config = dict(
    hidden_size=512,
    norm='layernorm',
    attn_scale=0.125,
    tie_word_embeddings=True,
    parallel_block=False,
    weight_decay=0.36,
    lr_head=0.00712,
)
Each number is 128 + 32 x the weight over its row's rms, rounded and kept within 0 to 255. Layers, rows and columns count from 0. Numbers have three digits each. The size before them is the row's rms in percent of the matrix's.

# layer 3 MLP down (transposed), 2048x512, rms 0.00483, rows 255-361, columns 320-383
102:148118224124132084079114149124138161120097157135114178133098083094140084169075139102130110172159098127143190173163093132085107137120119131124131090110130135097076141082110116115128134119156204
090:157082139112125145186163120139139164183181087168183141150073170111152096124099099176144122098145097115100114123110133125112132127163132129165203125098113102096083109121061100199164173126096161
095:151125147117128095160072180140194142106169096126082152135136103134122124153174127154181126125212141149131104070092129166152135145169110084128099144172161125139122147072106146138144173143123101
087:119058214109138120119103114129118136146136123149154132167154187124123125115104092105075141128097142133143117118097153092110165090217107106171088183136102062146101084136142133166100170147174121
082:097123156118125142098098093146167097125078127138090112177115155111108163191082121115151144148152073133151107111114131097134137107110176154133096136164142094155150151133157112130100093090179136
089:115129136144099151129117122119159147160150152124130104125128115110108169134081137172140081143140086139086105134092163146139125171096084192117175086078145138152083115099136119096086163140118149
084:103069124167155058138105136088140133102163131146098151136133071110184032102132118142075127155140065135151118127102129106149130106142104095080188159180133102136088187169112121136161115121195082
085:110153091172109100126102148105113167128131104141140157091117081081095073087104116138085114195142178201044163152133140120131125108157191149162129161185115152164129118180088118120121148151124087
082:175079165116136045129112201134103150045140083130081155132115130149107113133133126081071140117126114123111142137138107118133142117082134073125110166110103190080095069124088101131126134135105151
093:120141117160177130105197059142123125142164188147120127124156091109114086095123094107166124166128058140130114160104114116096108106126133147129152156163134116140116138118118106123127165124118149
077:177076145098103111118123137125149092151106174108119134131122097121070094123122136148104137082100099148085128125112083145126153164113069125151142106193098164116098103118137111081069163147132208
086:137086139148112038109131201131112110122106140056129164134126170102145152135139115090091124136114149139096150160101166101109106156144142111143075152176113112112141143168078142200121101126125118
095:067123113124164111105086087150182160080176120093093116127149123093179068147116168119137090134148080126117183132154169090155064154165029143093191144097181162216113164065141149093138144135106168
088:177163168116132145132093076115164133050128157081139152125128144127133062185133150131113096137097097125169150116142182079108138148158127143078186172117169199133175122083084114115139113130175165
088:055181117107093161163119032134130100081117083133116097120071132150150151149164121142133109121121138104131130134103096161119112161082076135107105105123106174096114142087173095140072164134112116
088:102115076157132065112137157067136099137134145131131147104111143118191126150081145133107197074134111176111182133148153135156152139094113095187146140122130078152093169089144108159170140031150118
081:168113098166132100111119255071172080066069144108160098156148122131079070135070096115168077114153149131112158155150180144140156130124150126134100125125100110148194102160074127132101079175123187
085:121152111215153132133163126081159145104104161116243117084144122127127190109121114105156119143172144146137134110112128066120123076118089186119180142144164145231118152118106128124146131081137211
082:179098156090163086121109115127156154115163137127130137162121142100106042160090129093092121149088061090113182103073177092154124160093195168175189145138111166098149095113106120139140154108106198
087:143146124132107153119150144096145174077143133088076138122182137149119176148146161144181152123099099175128087123107133120114146149130084145089191155168185147125187174080107142111077154090156121
131:129169081082079146073167049118175173112160117179204163125107093098162155129103105176120104104129152131110221088103102175122077218161143105173078152132185197158126108134117121094140157159134178
091:162099188120112123105127143058143115083163113109110149169102112104154111126091132151177101144139104123169151072089122177124133142145104114179079148171141184165094118114141132161098077153158165
093:131114149133150158103110071107135153088151167125168144171119151189129078136081124118103143100128074130110138140115114137102122160092015119146126146176181153130059157056160115135140153159134187
105:183142082115162064099113162037139094091102169090135148139127140144116126083098133150148144150105070074089181113066125109129118152088131148144155179098114099138084110133154157185181096123150150
101:073124057190172118100136189080157132107154117164111141154157148121136100103117108113134131169101142101081152168129141073143149161066126151128171072060147106193153122157125129084152154158140142
085:160171108158104149136136171077104022157168164127152116131115140114168095105092132127202145099166147126155153102153090134149186127148152085134142099166119112080101151142107149130134104164137091
185:129124190148104134164130153107106139085129083113130162122158089112140090143119139123189155124155127142109143131120074093121129134092165171141152098135132116130108178173081133130092130090169121
196:132077077199170082113149100145155129170112064126139120048109169123119133113035112148166110112149109122087150127143098154089102083161102144136122134099096192152100147145151149164138118189146118
091:117140084084128078109099085113120152177132096113094149096095117144134086125088128134116129094105101101125139103115135068112130125090207134116105189113124086138084106121193135118134147080082119
094:124089132128120104153071158147136125112076219096098123123099162078153074130083140085168167158116133097093093129135143119140109137127068151114116109124121126199156115175040144158113130096100177
091:125175134070106096070146121116163147146132132132138133144137146129124145134118167148152148169175091187105158109146119138108129134160103139138229123175146187118138137110108086115122087120152123
085:093087124117076098142160156133084103063122140120116104099137140123129114221133173098156114096123216118190144105124174114137155098101072177150177133074062129069131116088129195116135147191089124
091:124123104159151102113091130147180114160086159156183118098109112097134164088146074140151163147084125155098154108170118121170105111186165075151061138155105130121152132168081107147107128098165125
096:107109023163151106135139188101148114114113169064152157085110121084096125133102137145112131120103088099096156151181139041146142123104110117111168163142100109120126148131136157135153054108112203
088:089177161108130098102113155152117127175090099122157099092128156112116132101197132146129141102071136136105137118090120055096121131128154128144164108122121077187168082149122154115129136110114154
088:162161127114177153142141058117106112127105077111157157125121127151153132153071153184131138078151188114139175108100125120124103109162094172097116147141100214153161135083145109175117142182067149
085:147148128138160119139142161074158160094152114081082107147122141152151166115144139137105124120084113192109180181097185118089108133152103089112166101135153162171125182088141098157147144095172126
122:104114066146123067092100230125158121141102149116154127126132166166075161091065138128136130153112071090105157112096139079142151144133044101119107163133114107122101115105080153137127062144090152
083:160096120148112008085181126158098128078127134155147145144110117136132131121128092095117167145115154135128074201132143117132102145134112091142111140158147142170111105167085068168200143126167104
144:064155077094139156059135110111166137145137114127195119081110089139128220085076131175106106100144132117134171099108123169120127170116135058154145114093132133140085158135096112095112097145133136
095:077133111158118138140113191118195130144064167102140117135110157077036149113096125134118182138114125053087189144159131118112172127071095187138112137117101103137159134195128185136112102102133112
091:139133142130175067154095209177114090144102129126119157181156134134089098079078082151130179141178119099108205190168148111121164113087198119137107114090119099179135071177096102108139163084162174
086:071115133160138197168148219108120123124177110159142121122139155125132101104102180161142084108190130142180097089119151100160159102148097130149141120111077108100158075142198104099172135151125145
091:119121161122119073142104086154098123111129086119119115088108155126163126092126142184147142154126144111146188156126092090114135135191100150130143147114135145117133164142147118155190114170104113
153:088102136128084073129150194167111075115109174127130142109117133123120125128121118148181124145109066114125110144162073133106141112166091135156126107186105147150128115152138133131111122134142130
089:132127187153147091095164153060096167132119128096136089098160138115130120131114153076156137139132092173152192131145120132094151126169065111133157133112179122155084191161107179153106120092126122
107:168131130136095105158103091069167116119144178081133158130150161107073099148069131103177112152150095116150108103077124128097157115127055175108140155130139106184036128108088159098054094121137164
185:126092087152151088117154130137122119130098078153145138068122151112122173100101131122171151128115097097121130125119078122100099082147085128148109117128108142110100140156156159127112116176167106
087:129185057137140136156113118117111095102138203158126142139116176150143118173156144168117082044129108116187081084153186060097183140128031099136124102074139102210174161045140209111168096146122173
093:166110085130143001113110140121143099132125134115134139091168096088110134167131098079164115180062095122106124139191132147139102100129142159137133155121120086152099154127073117104073138120124109
092:125137120072114061103120065164140156128116167094058151104071159146137173231094133140137131122111044104111131096103134140137133148153130108130127197146105166130097131102113131162134150083089149
122:171124104129125093146134076108124110142145173105200146067116175086130171095085144116116158170108132037118132099133091099117092121127151136109094179127091164161098112185101149160131107088174145
091:150172117107151097051096148161187184175117152119102150163089088100147103177106109172159142136110095138088178114140154097121140145111108153110108142096178157175183135185118167113172087113111183
094:048155100157167128066128176124135142091162129152130127167131127121136131144077129173170103085191111165112116106164147082129143142160126110144148118148199111210142134094104137103161126123126172
233:119135131117104155126138140097161113107139189109130130182145120169113103125191122122084109131136144115159123113110157105203137147115139109104143176191154138150114108065105104133136155079100129
103:121150135132127149084090062146115123169147102096062081097104094146145153091079169101190145124162085139133163107120156190087096140147202136133173127138123166144088114132092125142083161168140063
088:184117146137096113139073153118113127129103147071146121134143110119109111139057134115088165182084176150114146113145157164103148109151115126135163082171093160088116068207055112153124097147126098
090:129133140116095087089140156095148145097095130160105103131141167145119148077095128137139116115120158089122141067082138077115145158189094148115123112094142105147162083137152141186124184149132110
084:102148124102129168136131080132145139120132139117147139130127180128138147093156172142102184110144116124134142088112095089130134100137111087152155129150131089162133142109166174098153183102116095
076:132157116147119149069138103145175079108106161100106171127188104082126175092089110078185150087105163111174094104164145082112148136127113141103160136121156093137132154118194203099017093120119158
098:132131071110178203100135061110087088127152058164118133111155135146180085068137158087095119098099134124178072074114164159111147166132163113153095130123112065123108150111174163075119131162148134
088:072139073163100147145045177090158080096079142085024088137146141130060115124101128144164173088098103128060191136141129091121150149091136171156145117094110112211097124098098192056101122175075120
095:098114115139131089122122064108182186138097116090137154109132148096125143143102093144123122128113105103095167065115108075101149125158095150161080139111148136174143142129089158121185154110153162
090:107173090090128170122090120083175172117108138070107151148112169163125089159095125118122102097099121052151119089129204042110173127167028085106144183092148170129136116117161152089151134154106176
127:098087135121103059121132177161111105134117202213120144095110162123134100144099137120116163163168091112150150141140099190107130110135095114144105096131124108134145132147102127114143080096118117
088:115126135090130044139140123130076112146082141170113140068101136129142137065106145087112182148115136097134185149052132093101138104089171103169135117137060097152045085106105118162124129136126102
101:121143091181164075158181169139112146139116167082140141123132147100129132152131111175190082161098091117092148115142104095121160114113143150134120143147118136149134126111020134152151140113139153
078:134118145132187069115166161130162113137112176112130125101157127116090145101132051155135146144186088161083109188132121109130149138097108100158068151149153071104140124103116096128139150078111109
089:170105084183071144154101163085123155148130148136127135120152165121133092076178150128166084072143144130123110111106106097168149132149149126167110139162111082180112085091093174157123164151106085
196:116134154083113172142135153089129112119105158122110124171141098167113139128173142120111105129149123161143140114112153131185149148115078139129136142180127115101140127072131095143129157064109138
085:138175178126111057135093186140174104123130141079088135088078100091139173108137104165127127149159100157091154078143146129116150104204135156140161144139140200109141154155073137155124085183083144
090:128143121132155144123150038154129138159157094137143113143087114166140133113131140161143135096163115133134161087125125121127078166155134118177129145134147140142143126128130124167111183111142113
085:128085155144132107105118169136201158124125114120095118120146086153083121100107143107155141114157147153083077129126136172114093147157095134130116141141148108148050153080102064103123157134128077
085:111138122117073120156158163124136148128146150199125187147114120098127182118109158161150148140216152128157150134153125120069122158133070081155079110175158140088181093113151167093108163072146116
086:155123140053150097113110139119110094149150142155123138144100118157146170117074130115126139170176145136167120141129156115082168145145083047104064091124104179165104137105174162141091118151118132
091:097082100119166120144115160067114071087103165139152115120171147164095177128059123106117154121113123093149157113142120094129131086126127133130099125153146100102094084113107114129150117132152140
084:137110099147095149156082118145219102072117120120147158100119104127073137128097127163123133141189108106123145151083130180127100133158102136185183118140130149128099124057153103116113159101117113
114:121136123082126120183142118090151130076120024120159144149169138127124103096130124103159114121113165120117129150054119088085123153123190181147114085159099085200124154108190168138082158109097079
089:174118156171173145058156193086100154088176162057174167139132116125178146161179103121169144102086169164129178126144114088155121093201162102097156113116163125132109111115109108136128109174135137
106:140159122147185156139170179080111112124146152144055100103150102154108177116168092170140119134112083138155119132153129104135157068104074141148120103091117049113071141101099112146130103087159131
085:097154174068142083053109082103152196160149154125073155140115095071147126114101107089144140133121173150123132165099146095118146129139173104106216193121162109169161155146175131094120123084119100
080:134164194146089153125161114106098147159170198145165126074139136114124071082171155113174122156134106139167129097155126145121129108170121119147135137136113126182108135100075114176126107150129136
081:125119102128129166142117097110112149173182157085162148094124154157154083151173127145113079080085157172102130149088134161160094122204108120113103109144153149138194157123106153181175177164051141
190:098116108137152099121115144132115113131102113132125163073141130130139132127071136120147156150132091130123129139153116134099115116139110132139114117125137121137080126151157131125130120157131119
187:102138181097108185166142135128130130126142192124091112146143099144095117111160126122104084083172154144164115159072174146152136120113051130122150127150110092111144130099121082135122151079101134
083:114100141133127143152141091107159114104130102141141117152145169163121114110155102140133131109117075116121122162114132166116142116111136165105172085187142155093170140138141112147154183140140145
088:157115174142108226124093148125146091129099188150138127132071120046159101125083161131126135168094184078133121110167168095107097105119093143124110159089071148084195171155158172114117139180142126
101:119108150150101050112144164132169173137153179120152149165117103093105082119137117168149139160157102144084184149159116127127117170197127095131183185088146158163137147134067092134112167136162145
092:152118110131133156162091101129142145121136139052090159078103097112137116121133105162158147145132053146113145109134144164113110108143115168117157184134103172142103140056074100120149132116122164
079:082156121119138118177123172122147111143104087116167131123142173135119129135144119176114146161155126144132101131082150076127141189121067116082121137112175034155118097113168139108161163140157092
086:084144194137119120145155121087171177072088105169114151140114110146128172063180120123156145150088148121104182158174108114107137154192118123141139125137158164115098126151126099125128152105170115
089:146104159169156074167153147112117123126104124127103144090109085113088098109106143114119150164102110147110173171128142114109133107111079136112181189105134134118093132171043097173101155110075118
086:131163090193152134142085157159151122114145119142172139164070141123147102145142053147145121168128120095129097223149165095129140107092112140175130138149095128141140085090128089120168148128119181
090:112138140102062137104178127155140151120088143127142190119123105138125178137133133170107216148120172072108113128128143133128127164078139111098133190146118125073098111157172144083129135109164084
121:121088139169142076079111196127188157123125147090097141130148116104110091116064118128130134133162046108056149149172122141111129141137095144136131131120157123183087147136095140102103105112149138
086:109134178120172109136106134109193182128152179100126156114126122087124106123152129128116155129159127132171135089150096157084116135112112103119138135166151143150121138082147174116113129134103134
081:145114106178137131130132186126096098084125182114124111143154114148140053076114084107104137161071100149138112196215149133127095103125183148094106153156112124130185048125104105124161119165083153
087:148100028141153056075185154181207145128135151096125154170126120122149092127096071079095143165129104180062118141145135113115116206104135106142112144148112131167028104102117152154092094121130124
207:105131092172119110105133138110083170177122171122118130060102110135146168133127158100147098131136161135183170066130095124115123119094145095160129128137099127173066144142083122153144113133169146
083:103139111094182145081159120077155158156146072095092157122123137154176155071151125145159168165164115145102149131094083134131128128122146146080190161105135112169106111175115125170137173121155072
110:141130104152141049154136201113131089092100155128165125084120165170124182083103110165151134111109182104108176146100124082103140130171150146117106113189106167139110105162037088164106095151149113
092:083184101166172101131147120092171131148117105111156169108113079123125126091080120178186121151134134119107157133114121163153107158159088137066129112142095118172120157063137092132117159180139106
095:165134117148135092109144154155074117171080134110054102082129139137080180125158096093149122155086107214117041134140113172145146125171077097121111165137144098128127158110074130145094091134148099
091:173166084137200099133140088140136114126126155103142170170183156137133076103148074099121138101081136127130099119115120057094121093168122101100123151105147173144115143088125135058176143145085166
230:109135115088096176139130176096121104090142181096106087166158104186099095124177128091082088127153134128160121126081144158174129184101118124143164168185147131162102129084103095126150164068105137
098:173154104145135072081136221137109120142100222113126112108129100082117173164073098132131170129098077129136137125128162080141132133089111085140128153095164106160148089114127128125130100120129179
082:176115124106128068124127097145072102139139162131122129112082182122126177154122122161101175135124106128172145164090197064105118146168119129094094145114086123126168130079153105174179090139164152
# layer 3 MLP up, 2048x512, rms 0.00788, rows 256-362, columns 320-383
100:123130135152143118124115184095101162107115098081133087093146113080121155101128154127170086124155123124149158116114081130178136112151143123170157110140138153170192150076040120100097104109163086
099:068090103160123154113096208122143128156150164117144156155125124128138123067124103157104121119084112134166126113117116117101116131124107169151088157128119118156130201094066105163101114114090188
100:078124174143114090130146144028094117136061101209097136178140145164042174166126131144165139141098142075155140134128118135207119096168129116178143160080102142119134136136121167075067153111159136
093:159098133118161128145228142076167175106115130120132100148142132190140129116130076106106111190085165167083145092142129160110087103103111170140176104134079162172091163166136189162106092128127132
094:148152111123153080112140106152168141173094104086131126125145141102067111055132119112188130139160112155118107057115135095063225163152123130186076136088096131160100089054075158133129146131099104
096:111074095120150101140123184089127114102125056105139133167120163124192095150120082138143183141114101139068112148071120092114102179145117107189124085136087193168123128181154165188069105122134131
095:132080105138228163084063079161123125189114091164188137076120164167123128133131091091144105177117104073111147115079173133068129106098117127110092089144202146168201129096135103097118160143187127
087:136158090146161137118163118164137073175132117140118149128116150143116142213132125127145149138131132157175103160131204092197117104102116124100147225154147092081103116122161120123146126111083105
097:152140105120091157186086153127147096102181062091169105102126110159090130098123125112125085137159135145121109098099112133138141061190131108129140118109163108155119083115166162125157154130149094
092:084119131139134198136122123143164146129067099127138117025133184141150190060125130112129143189161084086170161127157127133134145135101138141110120193068149144145183110109181058102112127127173110
093:116169124113119110129175140097142148109104078168119161135122127082153112058122142124123162177146119178127155102111198134170145134097146091175140140093090060074119169106080133115155124131239152
086:131102127141172105163141101166096138143075157186164165139138132161175144154129090132127059120083121131148124125095134144108125183113119179164070103144092173202120116132142082163093125131227111
100:157153123135125087106131151186156173141097107126162087171186122146081122140127086094175132117186129152140131096107127154087144073110098142152026122138103165149061117083180162123117151103208130
098:093120156147098125138169131100187117104156154128068133136137115090092093132123140139131085174111148064146127119107156046076153123118151122128179138195171144130176093200128107135148155114187128
098:115130163148125135117146136144122153169173074165093129080114175151131131128120106113159177132110134218123124118129143185122089173107130156117153156104149082097125104096217128121080159142190159
093:070151115120133119108084145158116092146096124156146154113163162106168159118130120111127088167114149153159111172121156104082097121092148074132105157138140158103099123131132099126138046130102118
098:110159181104098177169104119187154087100141136166114140158046169150069128114125125091131154204125123153080117131158168110074156130145094108168123120123112176126079148143075116115082128129133147
099:104211140117102130144121127115114116124144140106164174122086122149180028148129159067172169170153133092122130168151047158116095097087162175165153163097195161100090150103098181135201180143133124
093:148129154140068103123158159066152125062142100110155155130133119185119121084122126145121127140110191185174118131080149123160134135162091154118181139102153132168140146184102151165123102116118146
136:129114126182131090110063113113127102168128163102117142131171111082115140119135151131162118142154120121079138113136115175098152081131113138119163082135102152164133131100128073123100049096135091
093:191197149145118105121153159120174101131125122039138107139160120145199060109126180154112105118066101071146155127151143142122121070170106125112185152049163125113133155142147104064191139117129138
091:113143102162108150121102123111116106153173145051140155089173126127154096142120091086169105161159152063101179093109111188148134116186149117130135141078111080100122071095100123129141144105145127
089:186130164154078093109099110129129185132187118162140139134213155156141125146129112134145171083135152169152138124102157154101161128147110074145106111138144177175120185129091179146128158115100161
099:089192141100163079159148138155140148154132125190061095138134175096134106151123114165142136161118116156065103177164089084118100141111098095079132132182112098133112107095137127138129104116094141
090:117116102128147207209146118144133104161121069146088125074117105160087099118128200133120172181128131121125190084110172127120121152139143120047130184146088132170139190127188123138125122117109115
168:118162100108121066156176125076093138138215130150082068124104164117153136172102181062135148144102125135111131166100159124180131171152099152095181110069134140157130065103180088148152157151143133
124:173092124088147123128186058119160160147134140095103100094132128080143070131220062119222094092100154114103101123174099123133136127160171159117120105084083159082147103096138114119147116082136089
092:178139162145104179090107107111138159127099127142148131121099081144140108163132122082104120195082142163183124128135157149122171054073146130120097111084149121125166108108114147109128134127167082
096:198086116117159060170118158147134070098164102124139126128105137083122216139138086106118115122122139122154077198098172091072162169166123156127124118169188101117123157178095150150139105153151135
095:108165127167138146158150121155093155172087116099102076109155160222103129143129161126161135098167167086149137123085108138084100056114116135070147115126174135127196189062126192115112162107117128
091:110183140123107064154153121101124093125110119153086117106093120047126170131125137219128149124132117085146128124133149195163132129112133187134116142160150086183170084078091052119101145133211131
093:145117112088115137131071158164091168212107140181126153119112113152103137154130121092077073152131112139060150106099088181124107154116160074153085055060150172112106132119128174106098157133088133
088:124135115118142124128128114112160150084106094145153101168115131153143114064138077146153121128138131112081111143077136126120145106120132111143035101101120194118128083112163078133116080128111094
085:119151175119170101106076087143121050153090128138154138208131162044088129133126156137081208160148154114056117137098131116106129151119152147171148126158136163112099143108126184088200184132130128
091:174078127127104145082144110120175086117127114108178109122074101130144180076125114172139067155120132218167143136114153116129165126110147199107088154101083087068131127103132054134175143124090149
090:129116116120117162127102135059150135096097186103171110136139112149123129161126186143114135046134169092166120142134115127164185195130111116146144084146066113122112087143059123124058064121101139
102:170118173127116214104124109112154131129141126105120100116127132087100118120131039143135128079138141137076109162145123145131118164114106102142159158083144136076097121112114159050109112118075104
093:125131156139188125139146143128127136095157101128121129108120109085171147148127159114147130152095164164138130119119175145113135119171129118220189147114118095218112163130046151194148065138204116
125:105131154180140143170141108087179124094162109198117181178175107069131093163141086143168178120221136168150111169214172128196134138110098103137146126059152094147095137141143101102141095115099084
094:134217140047068136131108110100167109109143129112116108112167188110111101119135098141104115144160107150137101134111116080131131121123083138136131073162088105108133145075146123130175085145100158
094:197168139125073088131120103116118094128119138150202122099110034153063114138126126116128098133171147088139140161186099119151113165111044134180124182152139113130137135074126130149110093128109131
097:132128103111156112107163134100092119141106123149134134103097189106121150117127143093134094166170069081099121161144108108072086210124180085232162093144162086086113067137155110134103169147191148
089:127109109159100115149087160181146111120138117149098124167123119041107140101128110138097150117129136155141113113117176154108136087060153160125086148101086168203151083106114058107124086130083132
131:122101129135172136158125092172095119100123136161111115131111103143142142111099141031139144132172085178097105135095115123100093138099127123127113146241071204107143116174138136083161113119121158
098:098144110105145117114142147130172098126150105182135104132123108102107178151123221088116193099096147108088140159130115145110102121072137127110145169041139115148168103182193137064118178136170127
093:132115142130174051108139097107168076154124136074165168150129165107151139071134113153143114175118112112211151083161134164109104151124159116190167105107098131112136151093144146157149064124099117
124:119159111129158162137158088167156145141100061144136099079113125120088109134134151163158117143135133155131143128131066153124126088122156113162089134171160126132107050086102126185159143067135158
085:150118174170134154148149114192076149153134156134126130147104199177158115136124115149134104078103150132144146144137061157124125071166147133096135138137115192148073130152132153079171068098155127
093:165096092125155154101175080140080141149160149090111148147145087169160111144129157091179104128139118161070179159101090145166116131086128086106131089137134119161142179179196141145134153132174117
090:104116146170115118080123104084145079117133113115155134077115148106144172165128131068129093144124137153171108140136145106083065096055094169170096168112159092163182097153085109124151224114165115
129:151172106129124176132092120137174139117184078108171205104135155163079078083136052079151134178143137233079112166193192124131073148126143105124120130109071128143129052111099111104132146121133134
096:179198149122129051191131121119164182106093188073111134184135131171124072133131137150160147117106151065174096119074110118118176093128141169170125198088113126083072130147159119115108096121118124
088:179120143113101144208143147056156128167160144153120119160219140123138119201123096126138204059120127068122146144156124099128119143140118120094141140032087153108117100150123144115111170117072125
147:110112130168120180122166096155088126173113138078121110149116139163106141090059106089204170127125160111122152112135126092116175163113121125146132093087083115130121102150110145122079075201132105
092:129114074144140092124105142142136113103137158139115110182105108125132141113136140042111124101061133148151115132176177124186101104160156109091147116129165146148117096146143090115095172128139148
093:105125113138099091124087112131148208098128132152137113087107121099167087122133125147156156115119138145148113194125152118134122103105121134112172177165147133101149255163186154151097108132134138
093:099180167117085168074124122165181149128122120206134068182093169055099027173127114062107155169087113152127123114187151141089112132047159180130122155115078124147104110180047121154092079115067092
096:033142175153066074154149096082101121168156054181153086116138055168110139074125103159103138126094150183177137138064139131111118143079118082097115139182110141128127077068031081160111048122168168
090:158130147126125173138090154168137089081127150115137148162093102097162111114133170171118177124114099124043096104149101173098176157152129175153146129163145131101120135196091167188125133137155106
114:156128109139107140124107061128081154077150098138112140112124131152132139117123104123163165081128140119140088068155087149119154126155171200085153199111168117110084123150173231167139131108083181
095:103123151143110136125104132077124123116090113148152143186126144154142146094133126092126130153116209148131092143167124163152129216107118139125140156071133087083146152085168114120185095120137154
096:123133156163062116107143143169161121150147135154127159154129144125132112055125167123106146152122119173078150123172147130060165100097149093177131092131144134133108063121114168074107192109076101
090:099157161120112120124140132148163111138192177098086117149153153070115102134133083179160113188160147171073145166117067042059091089107194093098141061131144069065122066092136117151156084120147122
117:172165164151122106091153077136128129045076176073141124196130126103114110146114070214139117122122120128153139094141092120049059124176098176141085102137124130170194155170128176150118105139101140
087:124171123168112116076137131072115099144154114142084091146072124190104076101131084137151103104076091133124148126164137106201048144080115093165161116116161068124158149127117168168119091153162169
096:194101142098101161117114110153150090165117108163152126095078161137096096068124145094156100082118091166105095069145147074109155155145114108170116182191173133117095161123141151172109192129150121
092:209130125097122168174159148085146076129157136143079132134149078132131201162122125138114141098147112175139148121138113162142163139151177125121137154158113100145153113191179188125141101140151163
098:166130145135176065143169134127135093147135119112095145051075086188134139055128118126121100084089145107094115109154151129161109180137111102128089110154124126094074124085132104121128067125134166
150:154180144160096109134133174124157094127112154133193121113145158144145151116099135120142129148141081158074152107103144145219152097129145120128124154129100147146136111091121147205134125178137143
091:049102146127170221156104117199122080104124123123123113113154114132110191144129145135123126102141171086083144081104136163085090037185151071122077161096174153149105078199151093138131093115129142
092:133148123137074130129097098167162101160173121105184152143154127150111098139123153060070181075192194122154158094075138165131151135112069104158074098184162075135124169184135100036107137113103148
095:164131099124142100142189166138102121139117171143117104127176173115111149091120116090053149141060097135149153138102083132190140171131102141143121157096105122176092158134164150159172128134087152
108:139111117115158146066090180152177129166102151097145133132168101154095101073126140173048056026113117151162129157130140100051068007138092100166115120181077196112168163115093104115125130130136116
100:065172115137107100110095127088164093102138104124150172097130102095102167181131130160151108143132095132182088139140178144185130110131104126175078145144132110125083129178166133129076093125137152
097:137125161113133187142035091157109146142157142158162124121187098101124118145132079133094136136097169122178138165178090130143117153184079162171177162168116112124114150154142137130161174134199131
091:098099144153090090093122121083089181153084152080078153074149110152169090060134110073119148151156154163155148100103094138143116095134220150120125168106094076164131100118116146117115099112056141
130:171143097146140122149099159174135139128076106106102076142096126098148137106124135124082109163195080095141142150137167157161132085133106153091255093075117162156124105108151098136010135114135155
100:072167127096180118150125151097139109132120093172138097151166131077132127077126120172133139155083141206118165086125131149145106109069159152128114096132164148140103134145126150136203138137168117
094:117080164092128071146150080167181123146113163053100125104117134096148084111119138114105131116094131136115115206083144153145146111076052107168083167113146145137123138101141148111163116141131139
093:104142110135125087128151130110115068113075163132128102153127175161162155145130106134134135162158147201092142097126155108154110147045115145150110098082177186157190107121168084162105176134179076
093:172139136111144191148106118127134128122157102113052105119081132118116142158123107128123145130163111148156092152096120167080090088101125150169099168097132152152146125185108146103141088134141126
096:104128116139092143101134155135138063150118174174081195139032128089106134157125148106104157144130143133142154124139122127101141099061148043117107118112170208095137112118074078084129134121120115
129:127169118161140153105113124091110149108168150081156116167150072124080071133117111086129155117125110116102170145117150099130097147137142140161139116096134151134124136128111143098143176116075117
143:140163074154154105137105152057089112127138129176099142094119126108141168126098155152145155119122095129095048068128115122101113126148082131126160138117148141144190099172164075160108097144108076
106:142098102145151164168058122128172096140136142125169146140136152175147182179122120111126124145059138104074158129199126122111187184151144102147126085165181136103152139116151152090138131107169157
099:103108125116131090149096148151142055127147077122092177133180161047136156034135152151128078142139106083088105126113148107107142099185103191078152091158154109083087093115149118128121104145140108
087:139199096149135118111117134133133133120124129112129098126070139113128180103124096109095096103141139164104203134148142144104187191071061099137114094113135099137122095073137112143191178115102100
091:127110134139118000135118117185147116114138127096087104109110140119173132058130091138122132181161114146121141093126146184121161092131070118189108148068159037165100141185191142193042105135141181
090:121129115136114126110093191132124188184088145101152121143147153145115130108121105105109151120098146120083151166137112138162135145153103089106167122180099160126112148051160154100115148120090105
097:120160089109176108145212152160129111088132144070132157189104159179104093199130142177119161105102125149138132046098085093125124127167168124061148229078122110105138115167112129089150119122105165
091:139098127095078120090142132080137130160097137092123141183086159136143113190129107096138172081100101140119172089163127131114037135088096160158087092116186157191160152118221180062082125141132151
094:202079080097135168122147139131136124169111107148138104069159104164144142117126086157105114086113137133127124104174177089108084100179119117167102117121086085146155131160091118063160117125098108
095:165108143119107112138104123095099139123079096162117128158160182216105125075124129166110128142153148092152089152121131169132163074122114155083110099183145083123123176139159098136124118115152112
104:125130115119126164143174093104151078122116130120158098117160119117134174153131134109102147098139143162166182108116151169100111164084171165133184099153109027166140123061078112095183140143101067
097:161171133102122099102153122082168144117124133192105149147167165221128112101124145050125101093107147124155156090077158112088105150127076145187115105105150175094072145098084154126085141136155172
089:159108123096170153149086122164145136101104086137115112097155128115153188171123130146087083120152144153121136094079155081147131137138133143099119140095120159078105152231126118102181096131152107
103:136203142125110017129215172169082167084085109105179133132138135128160097129127144094153095142088141225139174171143114140149134126134174168158103125124093097161124165096095179116178116129095147
172:078109204117152162144150125169175082145070105136158115206105117187145155113130116157148092143126077118139104149156186149148081155124125132125187097145172077143134142093176125087115143163126085
093:135155134122084064150146136093166163106183171145175095099154142084144148138127156105095167104156070170125106086178157128190193141104128111120203151158148113135146128082135106124184099115154160
108:106091158132097095121161087097154207098136118091157181173116124153168122148131083166143152142155112108136165140120164119193144149185156173096141118128125138112092117109167099096082081103128104
094:125165125145140166139149150131193126116164105071183135105149114115192130116127111125091155138084138108155092201131141104091134118141140192159140171114117195104151093117166135102108205125088094
091:127137107128159153122129097156108107116173159091080115090136105172158169119125099064108137079043124145177107164081140135135132144148094146155149214088071186130109131165119100130186135141070199
092:128132116159138204111090164131131126147153088126075133155188130113166098138122129152131113170127141106159138130176097120139118080185119146090159149085154142169185073107173142143166146122181123
141:149118120182199167055148139119165113165090067116126085199118092155092140161028115126180113102133151084167131112116078187142142146108110121164155096131139148109101129157116125088139115207123176
092:056136105108146148126183124176113124169142102170152083141204080044108130151127099105096149073144097128139124078132083138156150076155158114157110115124047109145099174125188113112089185137142109
092:108166141175181051139133145124106145096135133104151142190131159139153117145127134089115141167116109142139069133145159066108128089103129137177184093149124133069068121112205117146169146120100171
094:071122119145114101135123107126170170183126124064082142132139140120135142100123149135124148100069169153119155093103144147142076149154120076104152078105114075114180148149125193128117136125149147